Weights of a small GPT-style language model, trained from scratch on English Wikipedia: vocabulary 8192, 4.49M parameters.
Each number is 128 + 32 x the weight over its row's rms, rounded and kept within 0 to 255. Layers, rows and columns count from 0. Numbers have three digits each. The size before them is the row's rms in percent of the matrix's.

# layer 6 MLP down (transposed), 512x128, rms 0.06, rows 389-443, columns 0-127
088:163169095190170066100114123159171134125105116091158095137147147143171109094176037192159117091143061147126192124117084157020114114127118140132153157083184143123174112116071141144105129141156172178145065091126172100152154193080118118108114162182155127159154138116169127117115119061105115160156099137132115157148157117135135119123105144152115087128141079116091121116116106118126145127144
111:178184069151170123171145092087140130152121113147132123146194127097174169117149123127125090140111168116134142129167103049097115176186128139129141097077074190116108081088130140171078171096098100080151109165149075161157094139140095111162120106118110096136138128022193164110101146080121129138144143122145130103107112074121111118168113139104152160164149095131119141080186075139143105168121
112:165137102062162091195115134099109135179134111075168140109129134153119124116106121148128153117105195076149140098114116138128171162124113082164100199134164143086148180151054158098133175137165137145131111085180177140151107154124128156192132129115151124088113140139115114086146089151165112096101105113094091186145075109182115180113184136183102202139106108162170115142159103116108114117201
097:117132088138112142186146125148107153128111142191081150133077122091129059150193157123103089055189083176143141151097086132173135136134129153136138129128117132158128107106132080069132138154095097162112171111143075206076158037124138174139144136166139164109156151140124063162134133091168067169166179172097172133097109136163135098145146175097128110135115105111160125151136149170105129165109
108:147156142143108079106146160065143122137180084122136160100125078147139141089099148162129175093069103117088081138126137164137173129122154135129131166134132133117187185139070162089112097100122193143114100145119147161075153105171143122074103187137036129163130126159173149133179133117146113147121161043119121077145128149068067194125111169112132140107146143125089103128193113124127077157108
100:140172081121121134152184089126149129166110164091145114177097169133123137135136163124144150130178153095101157223079100116138093134135107132143179163133149172121105075164119143086123187147099154129153051124105128101160107134172146116109116164175157148147123189056130145174100114060151143172162171132113122197130089089166182140136079094081136185101115154103103152169159091134129142159132
111:155170109115110138113193122145031173096136121198159139146133150141121116075096110168116082168105151162130166148172136105058137175119111133142111077105133146136132169097095168098173135171096117146131196148058131063139123197101146134130115084130089154176110105167128125178115104071142111112149117079140126191089189157122140136088168115109159135165083091142110096129123157091109112121123
092:115157098104156142104202103116169189128133119094073065192147137158138150162144089101099107166096135166090171099141097155126174160170129176186143125112128107071139150093125123148164106087129105121105043105216169088197114116119125086150120159151134191099140096111106161072107103107125105119119135167147059128113161092077163118132105157152079141129092104134102150123143131115122090111111
074:122040143209121158102148142143105102211113181167109152167139158135156013157144207080118053145122156156156124134145106086115116118108156109106095096124129109171152158130154135126117115071102132102110140127120119180124095071146087136102153136125123125144127131140104078130173093179082112121161131137171150154121168147144172111068071164117172137140127170091132121138143131123187128141136
103:124150096149126214149151153128089087137157136100157138114108143118085095128139138116123079110146113131143093171125114126145113102172195110134154146096194122059153141072120162127137160131144166103130110071171131154071130150162193181148115071149176148149182195096181102164159128175085126111139149109122096164217094149145140173149152114159126138137140159078141157092142176170156095086132
102:151143167161197076130103102145172081129171116107122063109175075104099103093091079076106119120024073153133074129152158097079159129116146111136148108116133097137111141137125073162127139119160142148100135117086133162159153148126165149147047089118097101203150135129110113131102114111158126127152163184088147076116164147154082118118148133109108116113133096085086114116077078111142160062090
103:126137161125141056128091067108166134146143114168178090147092152115183136181118116079119117116105099093130124069093141178115104143094082167133116133198112132083172214132103126129132075133130164142127128172163115101161106153099147189140154124182134109067112141127091125173098074151113124103140134102167140085057176153102191126112125059122140144072199114119134164132148114137151094122115
088:129116129134116097127133128141072118128197074158111090127111075167093156129151135102151095166117129095050105144151112123082174061063159146105127084103152174146141164134223117154163111185111081148113113124085094096116093049065155131143179132123131095175112131172177107152102142096167186099161153188140106152132146099119131129169153162109125118153115145128097108195148153123118161121123
103:111060132131139084119131176111179137145089130163189073091091106184104117068071086147157162128111078143139117174124076118163120161103116133137185097180096184102071096115164124106135138072138144165124110124119147086125175112121156146148103150118070082196142073165139079099140155169130119156132120130094172152130106199171126178195128129117117121130161159141110172128128177151097125114111
098:156101115090135128088116144101107144116123139095112178146077147122090122188142165103110158064111191121106170113085091157183087129107124130183185144130028131120148089106119165093133106163152182136113090168135107141132127140137168164133154144152126106094190177139132066158112109124116171148142043101129156145126161087176105103152143176103115131131080147225147098141153121136177114103132
100:100151128085111093138185140067170084133110137158146176118089190134188118120110124096153110158128183138120119111164156126110110166106117113169129154096145121146153183070138113115086094180177221125129113158110116105117133131196144114144207211154148086157112116075076151138085119119095123135082126135122187152083116105154095161135067100158106097121104137151127158132126072117185137145146
104:112116153080109133165139076082137082091084157119133098075133162107135118188068150144119137121111139142173101070145106123103148108140117101175155123122102110042140079152134138099154151151119200050136138203105047085173098168074138087049158134134173128110124136118161183154144120122123142124146087093099135156087158135134106172168123134133158156130152115070155150124189135106103141121119
095:078170138191125104109101108120131165115173145123136163108124120166089106115195132115143154127111123132102149139133123154161094061164147178171144160154143123124159146102165086039173137105124126100144118104164132098153117117156172157096204083129155028131188077116094095106158160135100121154112163137110132097123115135156183107143065148178182136063121107145094205143145139116122162154110
126:112116010100098111133108087212083137148146179138101140124087074190134056198152124097164096134080076174142174074121121102131083119150181139118112135135119140093149117164125143108111135132116162100079126098099095077081116160180154175117133109125151130176142147129137065162117162110163087184128159140143144102117132103145121138139096188085123131106143163130098135165114107121119109082118
097:150149164154138146129139115109148157085075045125116133111099107071156122105119180093106157146169176148164113154137132157142124110127070152146131171136117065112157099129110177096129172104133167161101098138065140144067158134150133117139167119111152126158110136129103090187131099034071087099153111170093129113093210102137070135091128154139090105102138160085103115118140110035126093088140
106:184143176157140145115095118120109097125113127121150107074095110099175131082144145129108111062088084116188101086067127138137153078116141121086131132166129097126179131112139138140144084159088141156116086166104202154094136151096080080126144120067147114189112130108112133167141106072052127133107137116066110156109062202099158127119163175098147085115122150121117133162172105169177170144176
102:113193156107106118086150057142127117141064058149080065193156178137063128137124157181102149082100118097135148124168149139123101167101058141132144172080124119069116136161123161113189172140141140079113118102149078100152116155109147129172080089133102114139100134154107160113135112083156136164084100074161094112167089135111170099171118153140116169105134149125079152145094105180113148165133
096:124118102150112123078127118100034115149084068108113105120106147150160166132112132177159110091137073124153118111137106174127142159145061083148160082132139168119187136103116185129108121107175147132127081129123149110116122125119152165093106159149173082113083088096106103056136128107097100090173122064166057155157122150132171114164113148175085158165084095153186133115145139138048141111078
102:156146157112161093178103149152154111132163142144084157172118130150106162053096161137118122126154124120121115160126099139155109148143136081190119166121124120144181097139107091139093136178107127104122143165175084047049121123095187161201145173098129175084118094142050168217122121127132119151102140122102057107182077170143192125156067138133133128141125139151119116134098104132134118155121
115:167096084082153121111143148135169136131107149151099063097130116143138124066133146076155153120110088148142093146087127101104174090135195082163101153088160119144167045096097092146161185125162126137153115137172169176115109121130160106157124124101163164205169098137166165164107107128110137118109080110085124144132141094141203138097146171119102129155116134197167071094203100172149130125159
101:082174137114138142182123140123182107178130125138118123107124174153117148175167183121119153094111108088163117169132199164117129195172126157123116104126096148164107164126135175091114150154119128188158043138152079136129084130120108124107130174115169116130172149088131137134109115157120099168070192186153162080105131095160178113123110158098058115138178084116118137114218108161137129176095
099:128059108162096100110075146131122123102123137163080154089089148125109134120142099139113143116111103064189195159140134140083098086158177148079133100155162087124161114148119146140153131120149134159129091070136169093088107128074114166158125154093164143165130122122181123124110218216129094134127123132134100111036111157116107048119184154113166164156147150116073136140092122147077125114143
097:127126139135121138089116103104073086092027136126135134062089123182148172167116105138058093161128109081210122156170133146102114157149147113136182120154078080147122131158155090108134087142162124158134059185136098149139129204049104146138146141138145153145113135138164146103098147101079088112095138124172183117134109141083102111153155138185136081138119064145142154162115117146097148152106
091:147167163155153075149108101113130124174194129179098116101045124094200130182148137123122061109113188093168144107110089196104133109138118113135110102181162126121174143186161107138144121131088105158119165186133096190120122131165159138165069132152172151108103164129080135106191139103068061140166093160128163122128188136091143105090147162138165097104145153114122159120104139151119145109134
102:154133117198133113143050163109120183124095111152147111085108075140155163087146157114145195137173124131077089104092136067146120068104118156101148080103147118104095126150119147136169134099199138176093087086091111130171089139112156182137079160138105076043159134084167106130107116122139112162127159111106120115117142107187145115124125105117131165156104094145172168096102101178198105161102
085:127169127123136161165071096169157134126081179150137104111203115140090147108167115150186099176103117062094121149111110138089100087114139126144120164072153110102136210153150082126144115149212097120190153104131165156118181129127204177088156140162110086178103124118182107118154140175091130137106165161167120118128075159141145111070076114144112134127151091089112146097136120152116093138160
123:115110133109165124106156100054156123121146126128149096143139043142142148103120170078077134079166178116158050117141153145159121129123075143138124133142167122176206100141172117170161115165138123094160124177178174136141107119125130112146105092155137108080153102095121127102099115169139170057134149148145158156164071181095145159116132119150177091075184102167141098140055135106137164179098
093:119083084107074137057104106099177085095141136142130138121112173109154105159112163141143116161123104121087149145136087133102096208151076118109110124073062097098127124186099113116049148167105123118089146140050120090129084164064081147142165134097144099098125144118184115098153163143165103172148130168151160137185158200151123176170128150058127154127153143103122139117108164124117097120118
081:167148128165097091081101168174151157102101163129132174157131124116124086123127158131162135071116113131173097130159146093187113226133176138114167107091080159144155176084077150170149141131106146112121096133111155188168132112115151086142146158125130124143136166113161149175084153185176153115081097126131093146108197075149126088158053133188115146152111085207142142134151091122146142157109
111:116128092100149061143208146089163164214110149121146151137135089157199158160112123120124173142123134167100114139143145094168109159158054172165118134181192122120121116141167114120172089175193169140182132093092126162129114112160124163075142130153134150096137134073144130172072091127107148154114027118158140113199109149100160132141140111122134108110130134113104118165086123089135149125161
094:164124159155116157095148116182157151115140133087099164058122119146172179160114154096147132128090176121163132197127168138206103171080100123108090176135146140152160148091150152101147126118112106147135128091096134164101179120133121109139089134118123122100125105188106085141127097183183150064177170070115119138147150125108151092117155152091188109145086129146120143131197024095137118142186
101:121051103169095106118118109167117178176076144143111151134147146157191182171091092112184117115165119118137075105136167163135076103133149128121131133071115165109118133090024117101120115143112178140172130162088145096080133166126101064126149169166107146181133128129069154115117153079148101178190145111128135132126150065135106197150121106143123126085131102155085115112153127137174077118096
093:084198116066159112159191117067093126149138158122162092163109100112130185106175159067105123139072187130122109174115160099152130169098096160093145163121091146128125120100146166135116093071107155125091125078160144085141113075110101118140126108100200115133147105132079137183138095062156090114153127118109095105162141152147062158074099107161180099092156119135144134085131172128175148121091
089:128138190111104113133111155109197123127113087166076186077124153155163131158129136100093095063123137126097128137100167087165125092091083100081201106168137119074125095152201129078148159167089171175099104149118121117113157062086127110128170123133127136126147132145144083156163163140121103206130124099122112120108153122156146199199098140134136090200143106152124102179120107136146154094161
113:096126135129126158113107155181119111118154068166144110174162140112069082144110061097139139145132147125121115082134191154097134096193116148078188150112140089125086136137133109106173173123079136138113120124141153125092109180107145077148135083105147063075087136123156119155120119094151132155106160149121147120129135156127171111084149113124136127212191125025156131093148149141122167137230
090:105098121146114131150167128169083173216149134122134105157133139123217136169169105128128143153111077151103147177153174117154151206128100165102108076079117160150128117130099129115156110135090185163130101138098150132050178097161127116155128085126119116126047132102168133145150152093054095101109115136196149202135098095130122095120107162111106159164143118156142157117146138147188149079153
094:176134141173107124115176092166097144091156046133163140119111134108113120093128134113154116146166148131156166119104099120149072120109156122126124152162067058087155161126136132104097119159095085092089096067173101105145147109084206116080128086163199109115122134171183146143164123142156099127163091168127116157137153061116121138108116155190151080207114130168087148127108157059103129102146
094:116167100096132133058089171139134105119139178137183200115094111117182165114096167125150121140136099174105113213135118161148122141151129096157143128094156078145150128171179115110134126097140085110056152101147140146138222144148107093082120116107129107126122181104165077130151114148099124087115094132095110116184049052147076143124151166118100184149150179130111149142183121120167129134138
093:143116125154149155161134118177090090185115129121116062073140137131073145171071068120080049109061143139151183126135116102105122118126187091112089127167172129171134088139108053089116147203131087141145155086134162136107086106138145133132123116126098132092140153099072038139163150132118157175120148105143173128141102112165084127105130178098154112154124203119162136154120126154085117118114
082:119097136139130094156092101176137210098115095138060120080147124141143104162133038081161135084087161077147097113147081114132170117143154125078146086105154146181115156186076131182131036131154139134209128154146165146165122120127125190111120116123149084116094120114123102126112176121102078136151152168101138153140130135076163149145164080102107112109129141156066103141188138134145120100118
102:158106156152170149059101135148111115123143117160240121092126149106194103122114094163164159054084104076122108109155155152218096103123155090150183144121128177127143132095163144115108122104092060129083073077087114135139146113111160156078145068132137148172153082131117109111103138060101091166098151117088096103127119103149167114135108132141153148150138119149144146094131168125118109160070
093:136125125163163081109162147118125125153137083194143078127186165140163141141140134152135125116099163125104156150166140132115140055108165150216096132173174125116113131107127108163127124195145165061149113088098121089063131100196120172140096164119046137118171163046112147178135145109156160135085107136129151157121131180087124134125131104168202147071140093095121125149103138171103117114152
116:124147145118095079109152145097138107089108171100114090069055155115045117147109117192126137142117078179141185112120127067112098110133117120042154158149107119101110112148143128144118156148116172140086151152113183176092166128147152176122108081186125157148114111096128135149133110091134169148147107162154124164079097172129188124147127126100156127199193149090185159127069096091136111167153
085:160127107174142148131114129139121102127141138086095169089169085106148154098105153151169056136087163100112153150055138137140164146141162135137195146066188163185103117094166064144135119109166148129161125147053114158081104167132172124147124187117172172162204139114147143132198106088131167086147149112137093141091097131124150122130098128104162115159105107171062140169093118123178165136119
106:104106146111158143116144196093146133147162131101103118151172130135110157091110089099104189104153115176093093123138107126074143149152168140179159112127119105155141148155117111095145103117080157192129079149162130121171129138087188127131156113068152100136190125118118152079159104154161073124136160140126133118133131154165134090098087198175113067099114151179087141156097191135089239132071
107:102189126105119113142178135206137144190147162158117122131052096057148130120156157106136150130048151140135145125198160091105070123165059055147133149087153141113085159109134117093140111163108117114123121081154114095137092114132084123133108145124059135138067142140138184151122068093147179142109081121110131077101094099172136093094101093124172130084095154096088096131124130149143152130109
100:155147057182132145092147131208130140106161133160167125149145117140127106144145142193170149076112090146173141130147125120092151097123134085125138121138098131123108151126080201128140144173170081138144072115179163127129064125175088132152103128148104144101134108095180131130144136198159163161121124180162161139081132075162119179106139042086149103123092074148109062090152084087128102115155
083:148050171164140114138144127121133134139108120107183134146118138091131128104149187122092176147187128179127153130168105125111080188107138169175117136061150160118146160139150156129177124151134179173161070134102072139142097152146113148151114122150187149184133116126145147131090143072118110149129086189152149170210181070117138163155144147194102144141129133193111146095213139106149128109114
110:066106116115096102113094167150119059090170139135143127146137133179161143121070098081156186123126120108132119203103166136200136150106136089186109098127171090187089144146166153126186091144175103112107121064096130147166132104152133147156126088127118101134093158056131158139078094117125140093074110144107099122157117131085130135052107142160098157071109117125165094176115118146067142102171
091:101147103097064139108142090139144166149124139130174082115115108107084137125123062109180097070090082137172189080111111147118091084137199130057126107060126155134075085116119153051116127098113131126110120099153174149123144136124121153163126147118112117162113180148113145137123127138125145135014152084101194124130091147116137122169158195113103109114111082088126132169140157154159133099080
# layer 6 MLP up, 512x128, rms 0.0603, rows 390-443, columns 0-127
113:136138156106103132126141139053136129101130117151153162087099131091099069162133131161140137105120133111147080120117130182159155101144058102133184169162226125140182114158126156058169087147189170099105084065102124111158134124184141101128124136120099105107135186060118094151148149151158160168072108141086154119087089163156135149097065131184165117105119155132093149107092135102082131154128
105:084107160145131140109149120145111084140119128126137084148128126108188143092138143128119065168178139164078140129192093127158145082152165173129120140109139133112101136115149132125113107143154098076101175120075128119182127147078101043141172148140148114075118116127146171134096099078149099130102089117142153080167091104137144122134067069140088074106162148015145160074147118196142178124089
102:154082112145132140170084049128095190102126160142146115154139048122088120128147118151123195152119103178132150096144110200196082110166143161167137147163069067151107098162103178067155108096105100126077066131166124125164106144139110130090152177150131119129149138101161181130127123129095118078163096116139095112124131099146179088163077188146099142144137098118110121094164165118175134121157
102:145110112160139120119119158145075095131117190075090134093154138088143133120125159180205125164137153122087209093142071135065110132111168135106114152101166171097114099117120154131080180122137201069154097143137131109115111137197139081140117125106105101106111147136122102169142119135136072115141115193047146140117074126118076112099120105131086136170178118097157167154179165162106097183140
108:052139159188117111117118111104157124113116028159103141148110184129113137160130083128094150079130117112181141126179114158153173129108155171099133182139099105193127095085148183110154106090174100087099105137147100175148159127065132185142147120234110127090125139137121126064169125140180139081138103177151145143154103148120092088146116137145092101190148119142168125086150139120132143137136
107:128125150148106128147110102091120066098137098122165128111155128145145152151144166135141123071141193130145105112148093102151115158151132132107172104086132170154088062134079069154087076110112072092177120159122117162091158063107078099109131137089146133120170133143143191139134168171112151094171165206088112180148143151090127145157188105145128089067072076121173129095143113189079115142116
092:124053092154139110152126095125145081122145072141142167163147096117095115097162093124141177124170146091143074124093108032108153101136112074134136146132110206129119084175126135100125134134119140121117159129087105163110128111180131168155159176157130104137125130120198091118142185177108156096168154162132176171115101155125102178066106105117089169074139083085156098129125111098170133166053
076:145209188062093128189133089099120144081131125103138114095142117118082197101107115137137163198096111112110135141113132148088193142185115179119130144141140136086097146120123106127134139190148081131143182166156168109103110171160132138115167098183099118140059141176106176110112127095204123105121127123078129169125114087097100122159190109100082148058174129135143111141146106140132083151110
105:199174148099142091115135101124139134124146186101112048163138179130136144119102056162103158122108079096107109098131163117153131204060091134147109166136110119141115111182131143079108112099116153127107119151078113142141138137082072094084134150142110093135057081150103162110102138097158156141119125176145194132074164134139155131124090179100194126141115114155103140196098158131076194142129
113:085104176130078176074088147069061107112089168152103183092106115121149118072100147161128097130210149116142184102114097152189136114142141129085106134121118126123126105114112191088131131065118091142177118159179092073117071140102097075153171110157121115069134165110075160116159102108146135132127141120111145152180093129117118112153084153140128149133142116101176127135173146182089066147169
094:080158178092078186112162103131085094143113160120126084105145156175144133131102176177072130166139136181176117135168182109119168149110123133130116144099063124170124110122146127099173156078198115172169144061164135134141183084186109100112165124130082132187059134079125126140187162119125131171158059162104104111176119111130127123119106139125133085173119161139156085146142157117150127135090
087:092140073089199180114144073170175142117060058113211176134148105135099172165096123126160156169128119172188156058100177149154105181121153107127105114172073144099116122134108123122106086083114133171166145116110137142159149076144159111156122130103099164127099135117097169138177119155136133126165150174104154116082134132142132140133091113124120151128132126196090162126147105061160074163154
116:121087113102143121097161109151096064113167106084157174152147120088104125138089141117168120152152171151141150083095145157173109094132106101137032153179134085152170163147161129205115093148142141101104128127121153178102126090139148172154128062118149189069086163118175152177102048127140162144118174100150073104123134104122184120118147122131079117109097142173112065166104135109114099165131
097:128106145156099140138105091101138099096147101208114135160142126140151132054127062179120123125124151122172166172157179182096172078154155154075164126130155183136165144087160108097122127103122127134163118124082163113119108077139098152142099081167080108237120102134101128089125131113189137124099192163108137130115063173083135139118127137129191106145133108125104168091086083123094162150102
117:138136059194129171171094119179050170131160156099126124162154135111079142142123167132154184132105134107136115152105107132164072163135120096113122117106088114143141075100074110147156138058094163093161093137138035153113121153103122156083104123088116117073161173126132145123065160093106146123153160141138131092188113132183158105080161134142145179162073115157142119135108159148103187108174
104:174096123164145124114113099190098131081115179140140122114128044094148161108083118137125126150112102129097196137151194164166103110148139165057141119158164099184116146095143062123145083195133120201172108099108182128115133079152142178127110107137088089125145138132117155111100138071088094144093131118096116125120064157110166123090125070178099075113190147137125138088080123138153127116115
097:106106178067140140094104130145168145170136126128093103180124107092095123118106174124125098134137190150124114096172121101110170171064102080199106127123086109166133127166067109121156161126160073150193104153051121155105148101143087102141099110161077180109144132161118153186187167099170157086110129135161202178132122098126099146099119075111127121138150116147166092089143087131079102115131
118:075141127126164117077144115108150141115095096140160138057105147172121167118161114141125178123184127164116130107158105120154137136151164155092140181132061128145139079125177108187060137152131149151060068117110076184139117116158130094153129134189132082102156109075097127126106132102116143041114161118094129104054108140155152161097129132159169111145130174111095104143123174074079197115159
102:122126133111085109084093106122139081096218082109129117073132164098062178139093095154192164147107069125136170139096146168148107098152150115177148098157099152172120112147121161130156053106157109115114102128131091135142129082111129128149124158144101147100116125101173187107089150166205115128097112115129119082106127062051180148096083151124135101152077149156147104105099141164169187139146
093:163111105096081140063089171153097187102096148131131174161111095126125125098155101099146079173112091157100146108186160173121123156123127137118112129093081124131132071123125119043092145114083201156092103160104131144171145134119138130096149189147141182165088124172099083146126164097132122103148075122106187150164098075126061124123111160161103126141154112077135182127194145138108163069128
093:119086121148131126159160135092142133058203170113168187094074084130181138110129095108220154130106151086078082081071109117154124103132133073154148072137105108165111143097136105172085140157116164145152152166155189122123101142126186114137125159143106126121123157097127133183070094133127114155123179132120129145037129122199122155111108083094107120126085154117144099107088119098131134087156
085:132148195154159126157123095157122145154167159157116074131160159101101091101165105103107134126100162111143083115080155132131135156054152153135094155111112094115098068126085149047146129047137167082108115130121161201103178074139129092101155080186119164115163121114137154146143091115112104121065139097130149136099125060110101131128152117074161092143159158129114060149111137199115172109162
108:150081136102105117191196138112179109123110101122157108163066156136126151144167125078103056101130122136164156100155164127164100111149119164051114151130134136100144118095127151122133154150212113060137131056083155126136138183192101107124135105128090135158150091096139117145133117130150175039152087121126155158099137165099148123069120107111135123157127109081169108189118132120188182132080
107:150131132148135128173124103123118068136152122131170151118133145138161139152123083096064142094143141058141153179176142082069174144101123120063101119160130130111171126099113140119096148157160115140164124141111136158117101135155120130081099167167183125104132129100108142168133148112116217142193141187124056171105135141117074140112130027085057138091161145047161114089125136126137119170105
097:148030137101151203115108111178091108129088091166105105200120101140152165094078108161115160149155146183108143142107084108112147121091119143191159102096140125102103066175109105149185113125107098133153112158093116084118104135152093132141098096166085138150102113137184179183119127154096104116168086080140107150134125186102139092112075185131112129069076113132178132117138146115175126097102
101:124209171118127163159173115131118084148154081076220070141119110155085127093099156132146112152143119153152084087160174132082117167093143164135102139103095178121083192141110112097123129123114131116124134206115132151138154128080145092107076123130112124182142129123117132132141071087123159129151131119130183114184188084139138154102138132056098091133051152160135141107118149063161101123176
095:140125118163075126170143144181154112127216136161160075175178198107089122082179172097174185103114135166095111109107132074141178137145136154134103152131154132140100106090083209116183151049098150125151152091126138165109137099155110059119114129154088137117143097127117140158142145154100117116098134076110052157126152155133097133095156162108147127130113206127160112077104147126140157124154
072:079099191118139099129144127101151151161107160097111184105123116217072173118128107128135107108166111156158130182096172135176106151100188156148141157110182148120125102077152064153149100167128124129128096119180158142104159107099153160120166133088172159180132103101172166196098146138125209118129152122170069144147088152131115116118107130124104108149116127165130140192140091167137107141036
100:110119143126117176173163140167222068137158126106104141159181165183122140141066088131157069143063101123182099144137089175140140101113112125151153122120113191147143070126141126168104127073110109101201105175110110066074179137126087117094133099110142131118098115094124129138138132173106110107183154139189143116144081177070116146135124141151114085170097164138123133122128157089080160097100
092:183103162176124061106161130146122143108160116103154195125106165136164141187089183101128171117172111134179117117092134125168185130173113096080145106171135124127089073094092173108158131123108090128095103088154099073138054115125123112138132122176093096085097131099080144119111126145157172114142125120025117144045158159115113122175132109132166107133121143141158102129105131083155158178166
117:143154126098073125119108123198145126100078145133126122121143186145107132125132103158123131197137081165177144119145100139122141137128149162127040191142073124095096064196122110130136111153149148108077104080112143166145084114153132085071152131121130184131050106098126091116151177126140089156164095133115162096157149104087154131086121135115069107144051129090162078159176126156114188115120
095:169186190128126166174160191144150118146143137139115135127147082109140168094083052076111099142093169106179087102130199128092131079148175140149121096146217129096118125095123157115205108100177172173127107108157131132091163101150150098108083101149107110112132100100162161156073115060111136133091116134107095071127128109110126132099117162109146092175082161131167107142127175095160132141116
086:089089149096154194154188098106082082124113110100143131107127153143114175133137107154076158119102139106089129112164059124128187037129109133121141125160157141136138061151159078115113097125113117124157173128148084117125097139160112162072071101174107093121124079120076115076145098051076165076177168118131136173143071177097153158118178131099138100128125147125113124113085153161080129116119
112:138126135143118169124170126169118134099154135149131133109108085106119109124149122182165100136095125142138157110153102120097170135060184051132149127119074175147131190122149098165094173136107182129115208148132101140121136145081144116144132101164073093156122153131115145133138095032181126111124191148100122212111133150138108115176092083095138098099098107074126199085193127142122121183104
088:089164103131193129154139125130076124112175132155183155124193099152153132137106143105124099155202085093113140124177171150094103072179162203152147136100095190138123148180099031086111145140123153091117123147109103117117112128159081100130148119157144106082159117141115149081117099040149140138077142211122170137133130100182139131084116109104106111092110105125101166104111146143128170126154
101:170095142058185111141135184158147104105147162063139101146125076131125071064118170174071111170154108155102146140096118126111189154140068126150096111179130107101117115139214115145112150149103115141103138134177128120149122115145145168157150080118168125134082130102147149156112074189085170120105134113096170109085128178114176050107135141110150118070156166155153147179142163106114113144169
099:144087103131110110136127096092167161125141059121177126111081149087125060087111109142179130132139154114145079105146149171159100101146089061140133104174196143092156081172156138068188133138156128162165121156086159161097164165098127139122166095163118171118131163110124164150132194200118187127148143127182130199067176081115144149144148124115132131074095110138148149155115134076104129153122
085:131110150068132137115126101111128112127095141130165089140175137135110099140068094140183111114115121133164103101128107147116181187149186125146070164116141146139140132092090167156112127124220114121141181082104088126198113198138098094133101156106112097156114148121066159127110104097137172071112114165074127164140134144079113051081136087094139179136133212089181133094135110102110119172138
102:133052074148152120160206199144123087057109087100127102103126149105131122111112127062048162112154174084143097149146126106180153102054141113143146156162161130133140109129083091117063120166166113092120093095114115160080133096159156155129133163181098161090121161088166120166154132126097150121101117140135107104118097151074072162066115141138127117100095118158086115133060116115148124117118
095:154118179151137133121062125110145071058113156125158140117118076117110162054057177086134114145144164067131084173110137128117167136130147105143104138096103146124135112134148095114135124109129072059189162108090071106141156112081076149082175131092111149146178103152131153150087124135148159177115128154095154103118165156081126120156086197064131087119151170120188112140178130121163115164114
093:120186159089128138160089148089147080173141168121118128183113131141151129148121134144150079163100127152163092148115127105100219167169082168126132107109183170159124126132140121125128098130202178153145148159081108101135057112176086146152097168082086157138122176129079099121094143153151157185126158144120172114075124184101153143156069121073081167074100122082146143169116102163139122154107
099:106111121148135151202133111063113126133160156078095101171192133165069065104077123121133120144136090083165117059113154151098125090133138165109124120088108122051150109090129090125077118116108173149210126144175132131095117110130121096090111136135125083132127116111099125131114094114145178228129153140144169154185150124128136144148134097119231128099093100162124154147107138134177155126172
093:136121121116110098095105151087138114129185087124119119166071148105181142123100128178136181171153160166117062101150153152079146162100100161129214102125134182115096095107159137166151075057110198141076141144157117147174130152117143068123079120155106167124117131132107196107062158139095144142159168084131096122118121128074150153098096074090123144115118092164118155198095127092127135107149
081:152197195136104148136117121090101074152107146094195124192122095156108153096110190194108131163156127159126093117102142146131120126106091138172099155107145113104152134096155136053114212108092083102072125147102115122156135168108086090130169147133104135118093155096129126111111114165161136084115152066144168159101153150211097067132158136151173110107107119159188144104097113110141141127195
110:125147162105078138172161107102154125141130145083000129172135101139084126118153147082090132127166076183140147117107120151066165148083105160100101130164124084124143141158055186127155152147184155123174167154144104128133131127172139120149091153155129135081084140143109114138151078134167170106124103120112103124107088194111112092166127168131095114126130136133156156155123106169173224123162
091:158079120123159125162119174175133124142120147080104158140075122121143185127102145091146087127129067119183134042139155114166138104155115071144121129052063057121166103092171135099125129104129105162135153142099147100173137152055145150156125105163149106161119131097129092131089132140118130102148143125128094099070089128210090098152118138081079117185107206090102111130155087144147156089142
121:078151055125169160171106110185123158139109131122114148192156105154163135100195167116174153160114201113121102159092110171188167140179086114204066131103138132132150158084130129139156126123150096088198114142068118095158197163135186071094161123100121117135166176117145127145094153152152108189118139140089151165151136116115114111089139093092128099116130113159077112119133098131132094106131
094:111161158104157144067133127112164150145156077163143149176061179197134089152106036153141103130132120166095122103182168142131137126109117169139061159171115169148150120163113130059137113131129134165088113100161144151159118132114104122076114113149110078136070109057112109147083124136131141114139114063155131125136104101093154135137138139125082104161176172064155176087152144097163117162203
101:129188110142118082093148110125167133089105128106103107136160135103094120126154125099109100151108141141150162175134165150098103061116144129087154190101103198133177098143058100106117126137093175075069099128101156203174169110186188158190134136144161143140091125141117110156123093163107096035116147105134139115125129135077103159071110070072121118164098133089176111120122155101151126105150
095:114141138152150144139081085112120069087141104138096150130175119139150139057102117074117170178163117113136119149122142157173151155108114177164143121190127131194165143140108085070135151109160124072113094096065139108123150158108088090093123116178154122167134127094145112077151166109123075133058143176133152106179157143129081094098136165111167130157200147104102144195148140070201147147135
091:097084217092124165176114138074147125157121095120153176136078165116138150147169108201109084115147172170047144072141130138118120110111136125163091155083101135132161140070096080151102131092153085107146130182079143144149122167143164170100176097102102090134079132143114142109136197086180102108107167157140097144074103118165055104107148131111163127143119154114154172124137128110110097170150
078:109166150126162146162161134166147157142097175114066166168152081150094130127171115132139079141146178112169097095102115094075173151090154094130108133096135151116137139140088113137080097131139158075124106144117122114109124163100111101135141099087152175103069128146131135141173144213118161112132122124074131143042123193098106159084099102077148180064122052054157138176127121144145109170150
107:150150091115163186082167075120096173156126162168117138130160118129118097106180142171141103128120125098111106095220146140148100093077100120142117127142092131083097151093139162140122165143068121130131123153083118095184161177105169095089151096155128088108133159083068125106199100102187133177146114104041116164099155111127129123155138140089126133194070109082129145079153148137101140174161
088:093103122205180124085106153097118150041099089158105152125116105078146121151063155163092118177119188131093069181161123123144144128123141115139153147222096171104120120140123123130101134098143165120111128099062058093135153125114129093078150165144152165108120126100171125091110166148161135064103117151112125136104140087089125115123105189121161143194165165202134156153136145137124109160105